Part of a small language model's weights.
Size: 9 layers, 3.25M parameters.
Training: a variant of Muon for these matrices, 5364 steps.
Each number is 200 + 40 x the weight over the matrix's rms, rounded and kept within 0 to 999. Layers, rows and columns count from 0.

# v: layer 5 attention value, 128x160, rms 0.0886, rows 104-127, columns 0-79
# o: layer 5 attention output (transposed), 128x160, rms 0.118, rows 104-127, columns 0-79
# up: layer 5 MLP up, 640x160, rms 0.142, rows 0-18, columns 0-79
# down: layer 5 MLP down (transposed), 640x160, rms 0.039, rows 0-17, columns 0-79
v104,223,236,267,143,260,155,197,280,199,190,223,193,130,184,223,203,175,251,198,244,205,198,188,218,216,222,209,190,151,199,168,251,239,109,206,176,178,217,183,174,237,258,196,176,195,219,147,177,202,256,275,182,163,119,157,209,220,180,125,213,203,195,181,181,262,204,236,186,283,199,175,178,179,198,127,212,210,176,289,211
o104,150,198,141,184,126,168,212,187,176,153,235,202,184,200,166,218,179,211,211,131,135,218,176,196,174,222,222,181,230,195,176,191,199,241,251,131,178,232,222,172,150,201,198,200,163,231,207,159,217,197,150,204,212,251,211,225,199,243,215,207,253,234,167,265,232,161,127,207,171,229,282,173,196,177,185,156,198,202,247,224
v105,226,139,191,139,235,219,258,152,191,230,202,185,145,175,215,244,213,236,294,132,195,236,272,155,191,222,190,124,172,151,282,273,219,218,254,133,283,212,244,227,181,157,186,250,69,217,250,172,196,178,214,173,227,244,227,174,202,205,198,220,244,219,144,140,109,177,200,180,155,155,171,240,256,261,179,249,229,213,178,176
o105,144,244,259,197,240,261,171,264,295,190,222,246,215,157,234,137,214,219,158,180,181,255,200,223,192,133,182,254,182,219,148,214,169,212,99,187,167,229,201,173,186,244,186,178,209,182,177,268,208,170,177,219,237,177,163,233,224,199,200,165,212,150,236,256,204,177,179,211,229,239,159,298,177,197,155,163,187,188,226,209
v106,164,136,259,224,144,160,202,176,260,256,190,242,199,175,223,232,159,226,218,224,211,237,140,230,203,150,199,235,159,205,220,190,152,191,149,247,215,200,233,220,233,231,251,151,191,198,214,262,190,228,158,180,226,233,174,177,277,247,252,231,289,216,139,180,247,156,170,267,190,219,181,152,149,145,188,294,204,177,178,200
o106,172,207,241,175,187,224,117,202,176,183,233,165,217,224,201,181,182,255,200,133,237,194,225,172,200,200,206,190,145,211,190,176,246,206,242,240,135,174,262,165,129,147,224,269,187,208,169,164,182,231,203,227,224,178,189,228,171,237,238,271,193,216,177,168,174,199,181,158,200,234,221,204,222,111,234,175,174,197,169,252
v107,320,181,197,209,176,189,187,188,204,123,189,192,250,210,224,242,147,249,270,239,168,93,143,203,275,159,198,115,153,190,197,273,178,219,235,162,230,227,270,128,230,183,172,195,194,163,209,216,180,96,105,219,216,165,138,205,188,185,126,207,236,197,192,237,181,194,220,184,219,298,230,142,169,232,215,238,261,178,214,245
o107,190,168,227,225,219,163,189,181,122,182,93,180,173,146,206,193,168,206,159,207,177,169,187,228,162,166,187,169,188,261,235,218,136,214,150,124,226,219,225,175,226,225,182,261,189,216,222,237,276,276,248,173,217,265,166,185,243,178,256,161,187,225,274,212,165,230,234,238,225,227,146,221,225,185,163,162,147,174,161,195
v108,200,200,227,153,215,234,188,165,154,220,202,230,214,173,234,136,242,237,198,263,204,211,230,189,207,284,245,217,162,176,226,218,206,230,182,204,255,158,248,216,214,212,235,182,160,155,210,231,208,232,164,170,155,212,198,224,176,229,176,219,159,138,171,235,244,242,161,213,164,181,218,233,224,233,206,187,249,229,224,191
o108,226,248,203,197,182,146,234,242,215,151,197,237,175,193,248,262,234,242,130,214,186,255,191,256,146,201,129,178,205,182,206,223,176,202,241,255,136,246,207,153,145,248,139,202,199,239,182,197,192,222,223,242,178,232,199,220,184,182,242,239,203,198,273,212,191,220,187,236,187,147,228,221,185,192,166,206,196,185,158,244
v109,173,162,212,232,169,228,295,250,177,233,277,219,238,214,215,224,127,241,216,148,252,199,225,227,207,152,139,180,169,211,159,153,214,206,237,210,207,220,191,262,240,161,235,169,241,235,251,162,220,198,264,164,186,93,186,232,146,166,203,231,184,129,166,231,207,210,166,145,244,195,198,151,258,194,235,198,193,273,188,167
o109,235,171,223,173,205,199,220,199,168,134,200,211,235,141,245,206,141,176,148,219,246,178,51,202,188,243,323,179,227,181,239,202,207,223,173,156,196,117,211,164,141,208,183,215,226,211,216,233,210,219,201,238,169,199,225,146,193,224,189,187,215,180,222,227,166,224,232,239,136,217,187,253,211,208,208,267,177,211,227,163
v110,199,169,201,242,217,159,239,229,193,135,288,100,187,103,258,202,191,168,223,185,186,148,234,225,187,206,263,207,206,171,271,231,200,173,247,260,120,193,226,223,190,238,209,244,207,234,248,264,232,105,172,242,223,236,187,163,195,248,186,232,197,217,223,244,202,156,305,220,210,188,176,154,228,136,192,168,122,195,172,185
o110,216,196,200,202,156,187,167,190,235,231,197,260,214,248,177,178,196,305,219,247,179,238,249,157,254,228,168,185,201,239,185,183,204,225,202,136,201,175,141,213,160,179,166,221,188,203,236,233,179,250,191,184,179,172,148,275,182,194,211,217,168,211,174,204,183,162,183,235,191,241,225,261,219,216,183,221,250,186,178,235
v111,213,241,199,160,277,310,272,206,228,201,176,246,184,152,166,188,251,147,214,203,225,238,195,238,233,212,193,184,174,126,178,208,227,209,220,209,204,199,149,164,293,208,189,248,285,233,225,250,230,162,174,173,184,166,158,214,205,158,193,227,240,235,128,224,229,166,199,155,221,200,209,236,132,181,176,216,213,116,203,139
o111,227,131,198,251,153,137,236,148,183,210,165,210,176,209,167,228,272,231,192,158,164,239,195,141,172,186,166,187,201,225,157,146,242,131,183,201,167,198,275,207,208,230,271,209,161,168,230,224,220,202,216,198,174,201,203,206,231,226,222,191,230,152,254,241,182,195,199,263,151,236,220,179,253,175,201,231,182,281,199,161
v112,267,238,160,218,133,204,186,208,211,195,175,224,228,173,188,114,233,201,197,208,166,211,196,190,242,169,188,212,124,168,243,280,237,211,215,154,220,192,214,302,248,235,176,209,187,221,213,169,166,190,200,213,208,182,119,159,270,124,188,193,192,191,241,230,181,233,115,167,187,207,168,251,210,155,190,205,229,182,206,175
o112,145,151,161,249,186,231,177,186,161,157,253,132,134,199,230,234,218,214,176,121,202,200,211,181,248,210,208,157,246,290,214,177,147,186,180,211,247,176,209,166,132,186,258,252,185,177,198,270,207,141,215,212,153,234,242,259,191,253,246,208,171,203,187,190,216,216,271,183,189,222,156,209,126,233,187,201,201,188,164,205
v113,189,218,197,214,220,178,217,226,203,221,154,186,208,194,208,222,179,212,184,209,242,172,232,218,180,308,222,194,173,220,145,179,223,204,249,294,215,198,191,180,198,200,204,189,265,236,228,221,163,162,154,207,149,229,207,177,202,211,321,226,206,166,263,221,245,171,258,211,258,186,199,98,259,208,200,189,232,205,190,208
o113,213,211,141,246,194,271,184,232,199,205,157,224,283,161,253,181,187,235,179,259,183,154,206,181,262,214,210,211,192,217,165,159,216,201,244,214,212,161,219,237,227,153,245,133,210,232,159,204,178,181,205,242,256,142,235,209,200,202,196,178,180,122,132,191,220,195,155,200,165,171,201,228,195,219,190,168,225,244,226,180
v114,227,157,182,166,271,180,150,238,180,250,143,167,193,77,179,258,150,169,173,152,279,245,223,189,195,174,275,215,257,223,230,197,247,211,182,159,202,167,226,170,169,163,207,182,180,215,222,224,232,218,183,224,163,221,168,195,185,246,159,122,247,210,128,200,231,213,297,214,224,212,190,252,151,172,210,181,204,181,170,215
o114,213,200,213,195,171,189,194,141,258,195,216,172,241,212,195,245,152,208,223,232,149,201,232,254,253,204,218,233,186,201,236,187,202,183,317,200,162,249,205,203,227,229,205,171,174,183,213,114,250,105,239,185,258,161,192,207,182,134,232,203,130,165,153,188,189,223,147,192,192,206,196,184,130,249,152,162,219,233,222,177
v115,176,180,200,192,236,199,171,205,190,185,191,150,239,171,162,188,255,148,252,146,161,207,198,252,184,154,156,203,117,178,176,176,179,188,153,220,160,263,230,192,221,291,246,221,215,235,200,229,209,227,236,179,222,245,225,188,141,203,273,178,161,247,143,173,173,175,203,226,211,234,234,193,259,212,231,168,215,224,161,273
o115,245,169,182,212,171,228,208,200,245,284,180,245,210,181,224,134,269,226,164,239,285,195,240,182,164,196,197,229,220,217,175,200,178,210,199,171,201,202,171,183,217,110,190,184,162,190,268,111,181,118,215,189,166,231,222,119,176,157,165,165,211,219,206,178,255,177,192,235,212,201,170,208,199,204,194,207,145,201,210,239
v116,152,240,199,227,242,192,214,169,181,221,156,187,190,198,192,163,218,186,222,224,159,199,156,171,234,202,199,258,143,217,209,190,180,160,173,157,227,252,270,189,226,161,191,239,130,144,230,134,183,255,207,199,276,151,326,234,231,243,227,164,171,206,235,152,205,203,218,257,205,227,206,268,206,228,212,176,205,205,234,147
o116,230,193,240,133,202,226,239,248,227,195,198,207,204,184,183,233,193,193,199,217,180,193,209,280,196,187,188,228,214,217,183,150,271,212,159,286,169,263,232,237,241,210,146,149,182,217,212,218,149,193,234,231,200,219,115,208,170,192,157,212,219,144,179,254,178,151,241,139,179,183,133,96,251,174,198,188,212,206,228,207
v117,194,206,167,263,208,164,228,252,254,183,124,233,208,162,190,174,217,176,166,148,144,138,215,143,204,199,219,182,178,247,208,217,165,256,191,222,148,215,250,242,172,153,205,162,205,206,175,216,233,237,240,222,162,131,177,226,218,226,184,192,276,144,160,257,224,244,145,201,216,213,211,191,244,187,151,268,194,177,149,231
o117,250,277,202,178,169,200,222,221,201,127,218,147,177,221,244,259,192,200,160,129,241,241,266,252,197,119,224,219,240,167,213,129,285,113,217,132,222,158,156,185,238,238,189,199,148,193,255,197,251,188,215,201,188,224,216,192,158,155,185,142,254,219,217,216,169,215,195,223,225,234,212,194,263,241,199,205,225,210,167,202
v118,102,154,240,230,224,216,135,216,205,165,207,175,205,170,163,179,221,198,163,185,256,226,175,218,211,172,230,234,208,218,179,196,204,187,189,215,233,191,192,193,197,115,176,248,183,200,127,236,197,147,180,241,220,280,201,148,179,193,168,227,180,250,218,258,231,201,256,216,262,154,152,200,266,180,150,201,213,174,222,258
o118,232,203,201,169,159,196,174,207,197,214,205,246,216,153,189,207,122,190,270,231,211,184,264,175,168,179,202,206,181,146,235,137,174,255,143,205,226,209,175,244,176,233,173,160,197,194,268,166,156,222,194,239,192,181,187,195,198,214,209,231,183,144,189,197,220,201,194,216,204,252,220,235,139,180,270,204,241,173,128,159
v119,227,221,241,203,175,220,177,201,247,133,188,186,156,197,153,220,225,229,260,163,216,210,230,226,159,198,164,193,186,185,186,218,173,175,129,182,217,173,216,183,166,236,249,190,163,261,153,208,239,198,148,170,135,274,194,263,225,189,255,220,224,215,127,216,202,174,213,153,168,193,222,250,219,219,246,205,217,197,266,182
o119,185,212,187,245,195,200,217,204,206,247,185,207,230,176,268,194,192,141,170,237,163,236,164,128,240,166,188,143,237,167,152,191,206,201,196,195,155,214,252,232,232,190,154,241,219,167,157,175,242,223,245,187,202,126,214,171,166,155,223,217,290,198,249,181,176,276,221,236,189,171,245,158,185,229,154,241,186,170,156,152
v120,214,192,192,104,174,260,198,244,204,187,259,246,239,187,198,250,134,216,207,155,202,127,209,190,193,188,195,280,216,198,199,180,224,137,140,184,202,190,174,185,226,265,196,202,218,182,222,197,235,210,173,160,161,190,217,229,174,172,228,275,129,155,204,187,118,164,212,139,198,164,255,128,195,191,171,158,200,202,179,209
o120,160,190,214,250,188,208,232,241,184,285,174,99,190,156,164,237,226,202,191,179,202,200,205,184,186,216,245,221,163,205,174,223,206,172,199,247,183,214,208,248,176,178,171,132,242,196,218,241,196,190,230,186,181,193,222,188,205,194,165,149,213,226,163,223,239,282,176,218,163,152,206,222,136,165,202,201,218,173,205,238
v121,190,175,220,179,228,190,237,181,160,153,182,231,181,283,207,227,263,181,139,222,184,238,252,199,244,222,231,181,213,230,243,230,222,219,116,183,223,247,194,159,250,225,229,222,156,210,216,251,178,179,249,187,127,182,213,224,161,205,273,239,233,158,181,204,217,264,225,236,175,136,178,192,196,211,134,145,231,240,169,155
o121,236,190,192,159,244,260,203,179,216,197,161,212,174,195,185,225,164,200,184,198,146,246,280,254,198,206,134,206,229,172,129,212,154,141,184,232,148,196,172,182,150,177,212,173,204,228,190,215,280,210,128,204,265,237,212,206,198,191,159,214,185,221,213,188,184,180,176,226,150,222,239,160,198,253,257,280,151,170,202,269
v122,186,226,137,161,248,176,159,238,212,202,281,204,202,133,181,215,277,212,137,262,216,134,210,181,218,259,206,161,174,209,245,188,129,190,210,177,263,212,221,177,207,178,221,139,155,176,153,228,180,242,239,221,225,307,152,222,148,205,207,197,177,179,229,236,187,195,211,271,115,266,230,225,249,168,192,175,226,182,213,207
o122,155,171,214,193,203,169,177,209,212,212,175,246,228,281,182,186,177,189,149,172,214,217,172,241,139,191,217,242,162,181,185,210,258,144,215,201,210,174,135,180,236,249,190,179,189,146,132,172,150,198,193,218,196,221,150,269,198,210,153,229,166,164,179,133,273,202,242,152,196,94,240,200,193,234,206,159,171,207,221,200
v123,209,177,238,209,244,178,221,211,216,184,121,310,160,241,245,226,202,213,211,226,184,176,184,197,126,138,224,234,183,165,212,153,201,237,159,192,249,219,245,234,126,233,199,146,212,236,224,173,212,218,191,292,199,120,271,225,258,200,145,148,128,199,164,237,172,159,175,212,243,211,187,119,236,271,244,221,185,168,178,219
o123,205,224,198,207,207,235,218,215,251,135,160,111,244,172,241,167,263,223,203,184,217,178,151,183,171,253,223,188,245,191,139,277,150,221,175,260,141,193,231,167,233,271,224,228,225,223,216,180,222,182,235,166,177,232,198,206,171,205,179,283,198,189,248,227,201,214,201,150,214,189,268,266,181,221,247,166,154,160,159,131
v124,203,176,246,229,184,194,132,193,270,145,134,241,258,178,236,200,162,183,123,237,231,211,161,178,174,202,237,211,123,254,200,235,194,190,166,193,202,160,141,121,271,124,196,203,233,220,214,214,161,216,261,261,124,125,279,303,184,204,195,230,167,193,207,183,190,149,202,237,205,165,174,213,195,203,146,245,225,218,187,244
o124,195,192,143,175,180,247,224,103,223,236,232,193,213,165,166,195,211,221,180,196,223,158,171,238,218,154,125,161,199,197,271,166,206,148,237,197,191,240,209,215,173,176,185,155,240,184,155,202,184,199,165,182,259,240,202,213,198,261,216,206,220,243,179,225,202,202,216,194,255,188,144,170,172,270,279,193,183,205,117,208
v125,234,183,117,219,147,182,295,214,204,204,225,220,185,188,229,220,285,136,153,201,165,182,267,119,182,227,193,149,216,209,182,144,223,210,210,211,200,192,180,180,215,180,160,185,187,118,192,276,204,115,158,163,162,192,263,160,211,165,187,196,183,169,194,255,238,269,173,187,257,180,160,186,242,213,282,183,172,245,203,234
o125,152,210,175,238,211,267,228,209,271,221,209,151,280,216,156,212,162,141,176,127,260,172,205,232,241,181,249,167,156,161,227,165,209,158,169,165,237,146,252,285,212,219,227,253,208,262,243,168,165,242,182,247,211,247,223,199,177,270,183,187,238,208,215,214,191,214,228,177,187,218,261,161,150,227,165,167,249,254,178,200
v126,181,198,207,254,177,171,221,250,185,221,265,155,250,170,158,245,208,194,140,219,181,233,184,232,184,209,226,182,197,165,198,216,236,155,212,274,215,196,205,151,192,183,179,173,212,129,147,196,228,191,174,245,239,164,202,195,168,217,201,181,208,188,164,226,191,264,183,204,237,237,190,189,172,228,155,207,216,242,159,204
o126,302,216,193,200,171,214,207,166,214,148,174,208,152,224,189,204,131,131,203,192,232,180,177,163,258,176,196,212,152,235,206,209,207,255,232,181,207,178,219,214,195,166,142,210,164,217,161,234,182,175,223,148,146,202,230,211,203,195,227,199,218,200,233,188,210,225,169,166,258,181,212,241,176,184,246,134,246,252,211,179
v127,140,196,178,257,159,241,217,197,213,169,234,189,150,188,292,206,205,195,191,210,204,169,208,275,211,241,177,184,257,284,175,206,139,193,159,183,163,155,199,213,220,254,241,152,153,228,237,157,161,217,152,146,289,174,200,173,160,203,136,237,213,105,181,166,170,157,183,230,177,158,221,220,258,234,142,220,171,266,195,151
o127,237,272,205,202,269,210,195,176,164,220,168,241,171,169,207,171,178,264,216,155,186,230,197,125,224,160,227,138,174,193,223,127,213,169,212,250,217,240,179,215,185,203,224,211,215,135,166,209,187,242,124,165,110,262,195,196,212,153,269,170,194,213,228,81,208,191,241,201,213,220,242,134,159,167,190,216,126,212,158,217
up0,246,212,208,176,213,212,205,225,204,197,178,282,266,263,231,227,283,110,210,252,202,149,215,245,164,149,204,160,228,154,156,193,206,156,120,189,128,190,275,158,152,204,233,166,241,200,207,213,203,237,227,184,204,249,128,183,258,132,196,160,257,220,195,212,205,192,141,151,178,236,214,177,205,178,255,218,174,150,177,190
down0,193,235,203,186,186,200,146,230,229,250,188,169,154,162,212,234,238,255,147,203,252,309,181,204,189,203,166,145,182,191,118,120,240,113,225,248,216,239,150,174,164,228,213,243,243,187,281,117,198,187,185,144,137,303,236,177,138,209,197,199,236,179,255,204,181,170,241,226,155,138,201,225,232,243,195,220,231,224,209,230
up1,281,180,233,122,164,261,222,200,212,259,153,255,115,226,147,179,206,145,238,197,217,168,220,218,222,165,235,252,267,250,263,228,256,237,180,205,225,152,161,146,137,106,196,186,235,215,223,225,224,192,169,206,177,214,215,134,206,150,122,277,207,128,159,189,157,207,186,269,181,329,153,158,174,206,177,147,215,184,244,192
down1,167,216,177,349,305,194,211,274,177,237,226,260,239,189,246,186,241,212,226,201,166,217,173,189,148,210,191,170,155,188,197,202,247,181,212,223,158,210,258,152,217,252,218,196,233,144,227,239,178,198,250,196,138,280,181,188,199,241,269,118,203,177,134,182,247,166,249,197,217,162,210,240,277,175,171,158,225,191,142,206
up2,235,227,184,193,204,163,215,222,205,226,243,237,225,250,175,178,215,154,227,181,195,204,217,214,236,231,235,240,189,145,129,217,142,186,185,167,187,227,158,176,240,204,192,223,230,118,201,240,228,185,138,215,239,254,206,223,169,231,181,249,240,205,140,140,170,224,242,254,211,186,155,168,209,190,248,114,168,187,247,187
down2,196,221,209,234,165,218,159,164,272,133,148,170,185,142,202,158,229,277,197,192,186,231,193,155,157,135,196,181,168,320,210,147,217,188,185,229,202,232,192,220,188,191,171,201,210,279,214,192,191,190,256,211,165,173,233,228,162,221,186,151,176,216,220,171,196,183,165,195,222,218,238,165,246,219,125,237,272,230,181,219
up3,168,194,225,186,160,120,226,230,187,181,209,233,171,212,187,233,120,184,182,193,214,241,176,228,191,157,216,217,127,204,213,245,183,196,226,232,199,230,161,122,209,232,109,194,252,187,250,136,229,148,193,178,226,210,155,216,219,212,127,207,199,138,189,270,208,214,198,247,193,199,230,166,186,121,194,93,267,208,247,87
down3,207,188,232,195,275,219,196,184,162,202,231,206,192,163,217,159,259,204,210,212,229,224,156,138,192,189,130,171,278,162,120,143,191,227,165,166,197,192,172,248,190,180,209,160,167,221,168,262,189,185,231,193,181,200,230,222,167,155,260,191,159,239,199,132,195,184,239,196,238,192,193,213,289,243,176,268,147,189,83,215
up4,183,185,234,197,235,194,207,143,249,218,243,274,248,191,227,205,242,189,255,242,206,241,195,188,219,195,204,226,165,234,135,236,219,234,139,213,164,82,180,261,273,164,218,193,229,255,182,153,235,191,244,232,239,200,194,139,273,209,183,247,233,216,237,241,193,219,210,210,167,281,121,237,245,203,189,146,147,253,250,152
down4,262,202,169,247,211,167,140,200,181,196,195,181,197,266,270,222,244,231,180,232,147,112,155,261,212,236,248,141,141,156,212,150,210,153,169,221,242,275,165,129,225,182,213,198,148,176,194,248,175,193,125,187,236,210,238,199,173,179,186,168,193,148,191,202,129,189,216,236,251,144,210,133,229,162,164,270,197,179,188,214
up5,193,225,247,227,180,189,210,165,223,205,238,288,156,181,165,232,266,168,206,209,178,171,205,198,260,144,207,246,226,198,109,211,263,183,111,222,234,194,161,144,213,221,173,185,196,228,185,171,172,194,207,137,193,250,227,182,179,230,212,93,153,189,185,159,262,225,192,210,215,197,179,213,211,261,230,178,241,221,210,176
down5,257,169,226,188,221,223,127,173,187,162,190,111,124,241,148,136,169,222,244,161,208,214,162,200,179,231,211,191,149,180,229,167,198,210,200,223,229,226,174,239,241,234,255,192,156,193,220,247,236,266,207,218,279,153,172,244,195,180,161,292,211,224,185,197,171,224,248,217,186,123,274,174,235,188,154,175,147,124,251,249
up6,223,176,150,278,212,207,178,233,165,224,207,175,217,190,146,169,166,269,152,134,180,150,204,260,291,265,207,155,232,234,221,234,176,250,216,196,177,242,183,238,114,211,249,301,278,214,258,217,240,174,238,174,188,155,210,230,188,165,206,196,179,238,206,133,165,167,256,204,185,310,151,192,235,247,203,141,214,209,237,197
down6,269,108,199,120,170,180,235,171,217,133,155,149,157,174,167,219,119,199,224,267,241,234,267,160,197,145,221,214,241,141,223,169,235,262,185,180,150,190,270,121,175,226,210,115,172,159,182,187,171,174,240,244,259,215,191,196,206,250,206,211,181,250,173,208,169,202,154,122,283,158,200,199,136,173,179,268,175,227,257,110
up7,203,191,241,197,196,208,231,231,173,199,220,238,195,137,229,193,217,186,236,141,222,237,230,170,207,214,200,238,213,230,190,162,174,219,171,217,255,189,180,185,195,213,199,211,187,208,168,210,206,187,175,182,164,155,205,171,216,285,281,172,161,214,216,233,170,220,255,102,158,216,89,228,179,201,223,227,246,178,201,214
down7,186,229,163,172,158,189,178,158,181,116,251,205,219,236,135,249,232,219,185,236,167,195,236,245,255,217,205,155,208,213,110,219,199,170,188,127,233,270,169,201,247,202,174,226,217,185,213,165,214,229,207,151,233,177,222,183,140,207,127,218,178,199,220,176,270,160,223,189,167,154,173,179,232,254,169,182,178,232,226,216
up8,171,239,232,208,183,143,163,86,223,213,221,126,225,190,210,258,210,224,219,218,156,227,203,214,250,258,195,151,163,256,200,172,255,227,246,229,226,194,213,179,229,223,254,267,198,167,244,169,227,212,216,203,215,231,154,191,234,148,288,219,282,153,112,198,87,173,230,164,225,250,277,201,276,182,205,207,265,174,180,215
down8,282,171,231,176,258,216,229,167,272,205,222,218,189,211,183,194,263,226,188,183,162,246,223,273,271,101,141,183,135,273,244,202,212,181,233,202,175,149,171,208,113,189,216,248,206,220,173,134,205,296,192,196,218,283,193,140,102,255,187,135,163,215,214,211,209,297,280,268,172,161,207,171,253,184,187,162,192,199,224,124
up9,253,230,186,228,190,183,133,256,287,164,210,115,238,275,160,265,221,199,208,159,196,132,267,222,168,180,194,201,159,149,169,189,177,301,159,217,198,152,226,162,317,105,177,213,186,142,269,116,145,234,205,219,150,191,186,254,211,169,203,258,275,242,132,127,141,108,142,198,178,208,210,238,190,201,203,225,253,170,210,223
down9,158,225,167,170,156,241,220,257,240,188,239,146,233,205,208,156,162,167,232,257,235,311,204,251,198,182,280,180,254,168,233,205,214,123,204,160,181,169,157,236,160,245,192,201,176,254,163,233,182,172,297,220,164,221,162,117,305,238,220,142,198,163,223,248,244,233,211,254,240,191,258,121,153,185,181,239,204,218,185,157
up10,224,108,103,238,129,81,256,232,214,201,160,208,228,163,212,249,233,159,219,197,201,188,254,213,160,249,257,238,160,201,152,215,256,144,246,140,202,188,71,238,185,214,171,183,207,210,170,220,251,255,182,227,168,195,142,225,197,235,156,218,247,155,281,198,253,263,253,222,154,224,194,178,163,216,195,212,180,241,208,204
down10,162,225,260,221,261,235,138,195,175,194,245,204,174,197,180,218,211,172,176,231,180,235,120,177,178,179,192,185,237,200,262,118,168,229,193,320,211,258,260,199,196,197,297,198,188,201,193,181,229,163,163,227,254,206,192,175,182,189,194,152,162,202,186,239,186,226,162,108,158,145,197,142,182,192,240,200,259,141,128,182
up11,270,205,151,222,143,230,220,146,179,159,155,183,189,252,249,255,131,209,197,218,236,154,185,200,166,169,227,212,206,287,206,237,133,207,251,262,218,225,203,227,127,274,163,195,232,192,178,172,203,219,180,257,200,292,247,155,285,219,267,148,183,232,195,174,146,137,192,199,209,186,188,235,263,234,178,242,235,212,220,208
down11,104,165,218,233,229,204,164,165,209,267,178,190,208,196,146,128,179,242,212,194,215,170,235,264,207,196,188,107,209,266,192,271,209,225,222,236,244,127,220,231,212,182,199,161,158,240,238,221,185,169,267,161,185,106,216,188,128,129,207,190,164,171,123,216,210,235,179,196,194,174,226,226,201,166,186,207,174,235,193,191
up12,223,147,118,190,243,202,268,188,188,202,218,161,218,145,182,240,196,223,254,207,185,163,159,224,155,137,229,207,210,113,182,185,185,226,255,210,151,194,231,201,205,190,137,235,193,169,223,243,206,163,243,192,223,191,278,244,217,210,145,136,157,269,220,274,169,230,206,129,171,203,153,212,276,203,169,145,215,134,211,117
down12,237,189,110,96,183,170,178,152,171,212,251,159,201,260,160,142,204,211,192,133,191,223,186,215,189,188,200,181,214,175,182,245,254,159,164,210,184,178,171,174,234,233,220,178,183,227,173,207,110,228,207,250,210,271,213,115,200,182,215,318,193,180,187,204,253,258,178,171,230,229,265,202,213,253,185,270,220,242,218,233
up13,234,203,243,155,192,204,203,181,245,235,243,199,224,151,180,200,187,188,225,203,250,220,176,195,192,211,161,242,189,182,184,158,196,210,242,287,187,183,236,249,169,194,273,130,185,210,152,188,234,238,169,215,217,197,232,260,235,128,218,256,224,176,216,212,148,242,196,166,172,219,154,185,214,141,137,182,158,196,186,132
down13,188,216,159,203,190,219,275,184,224,174,226,208,188,160,185,225,188,243,197,177,194,197,196,245,218,183,189,184,187,194,163,227,213,164,220,189,221,203,168,261,210,236,140,210,267,252,204,177,206,182,222,175,174,104,146,231,86,241,239,199,164,250,245,250,244,161,262,245,242,161,179,118,145,237,275,243,190,194,197,226
up14,218,211,209,281,222,154,190,195,130,155,198,209,208,146,77,187,171,181,250,241,215,165,192,158,227,195,268,121,173,135,192,183,148,167,202,233,173,182,216,218,231,197,176,154,242,167,273,252,240,108,206,219,186,228,165,180,192,258,291,228,254,213,237,185,193,168,218,224,279,143,192,137,192,228,194,179,149,227,263,162
down14,204,213,197,222,245,194,157,188,210,257,213,192,269,191,255,203,229,216,162,153,239,254,214,273,156,149,176,245,266,176,172,223,213,270,159,171,236,249,135,285,185,184,210,258,132,237,172,209,153,242,166,192,177,204,231,219,222,205,197,191,172,176,176,212,152,156,217,206,181,199,181,212,204,230,180,219,259,186,94,263
up15,147,234,231,207,179,186,141,235,141,198,198,189,185,203,152,233,236,156,214,216,162,264,172,225,207,150,197,174,190,149,205,136,167,202,195,181,195,242,246,274,209,219,253,255,200,240,138,242,175,209,80,166,177,228,208,255,213,233,186,143,142,200,231,227,239,237,171,221,177,232,158,244,196,196,251,199,138,270,240,190
down15,171,197,202,247,138,184,167,173,232,217,188,253,229,178,218,152,230,260,147,261,178,171,216,205,213,226,102,180,191,232,192,227,256,164,290,249,192,207,183,136,137,207,189,223,87,203,252,125,146,235,199,169,219,154,270,147,199,217,181,229,213,148,279,232,199,219,173,167,232,208,214,225,136,229,168,215,250,182,239,210
up16,222,235,157,223,187,156,150,261,231,169,122,206,255,240,173,198,206,227,165,216,186,221,252,163,235,182,183,233,242,216,177,195,220,224,224,215,241,187,155,236,210,173,170,238,193,251,189,202,153,211,192,113,189,253,262,228,245,204,165,180,234,211,123,239,198,212,156,200,222,185,236,254,187,223,250,210,183,148,170,193
down16,209,178,172,172,185,238,224,175,209,198,244,237,196,227,164,137,284,286,208,237,198,248,163,224,94,218,253,163,194,196,180,173,185,186,163,240,179,163,270,204,203,197,173,183,165,220,211,246,156,231,147,249,206,185,147,168,221,232,191,179,176,219,202,220,237,165,273,219,183,203,246,133,226,207,198,293,196,216,201,285
up17,151,206,153,187,257,222,244,192,245,178,185,280,171,222,193,190,211,218,215,152,230,218,117,174,174,215,211,190,318,172,120,214,197,203,199,125,183,173,225,219,190,197,274,224,205,180,207,178,229,199,288,173,211,244,193,241,272,167,200,221,212,156,240,179,245,244,163,186,259,216,172,244,169,196,217,224,212,181,149,193
down17,292,154,262,153,281,220,211,234,257,182,210,183,222,162,212,165,180,154,279,221,203,230,232,198,150,214,152,263,174,185,190,164,236,248,212,175,229,259,227,248,151,206,175,119,190,223,220,189,200,175,200,237,125,247,225,94,197,194,231,161,194,178,176,190,224,233,145,196,193,173,182,233,241,216,194,220,158,244,217,205
up18,251,162,148,157,222,170,169,183,148,205,197,220,153,195,200,255,226,228,267,245,203,260,207,208,136,292,146,195,147,209,164,170,189,245,177,177,244,256,245,200,198,196,189,227,211,199,221,204,220,235,193,152,242,230,134,240,223,165,248,230,183,236,149,222,163,228,186,140,174,141,219,198,280,169,213,162,187,186,164,235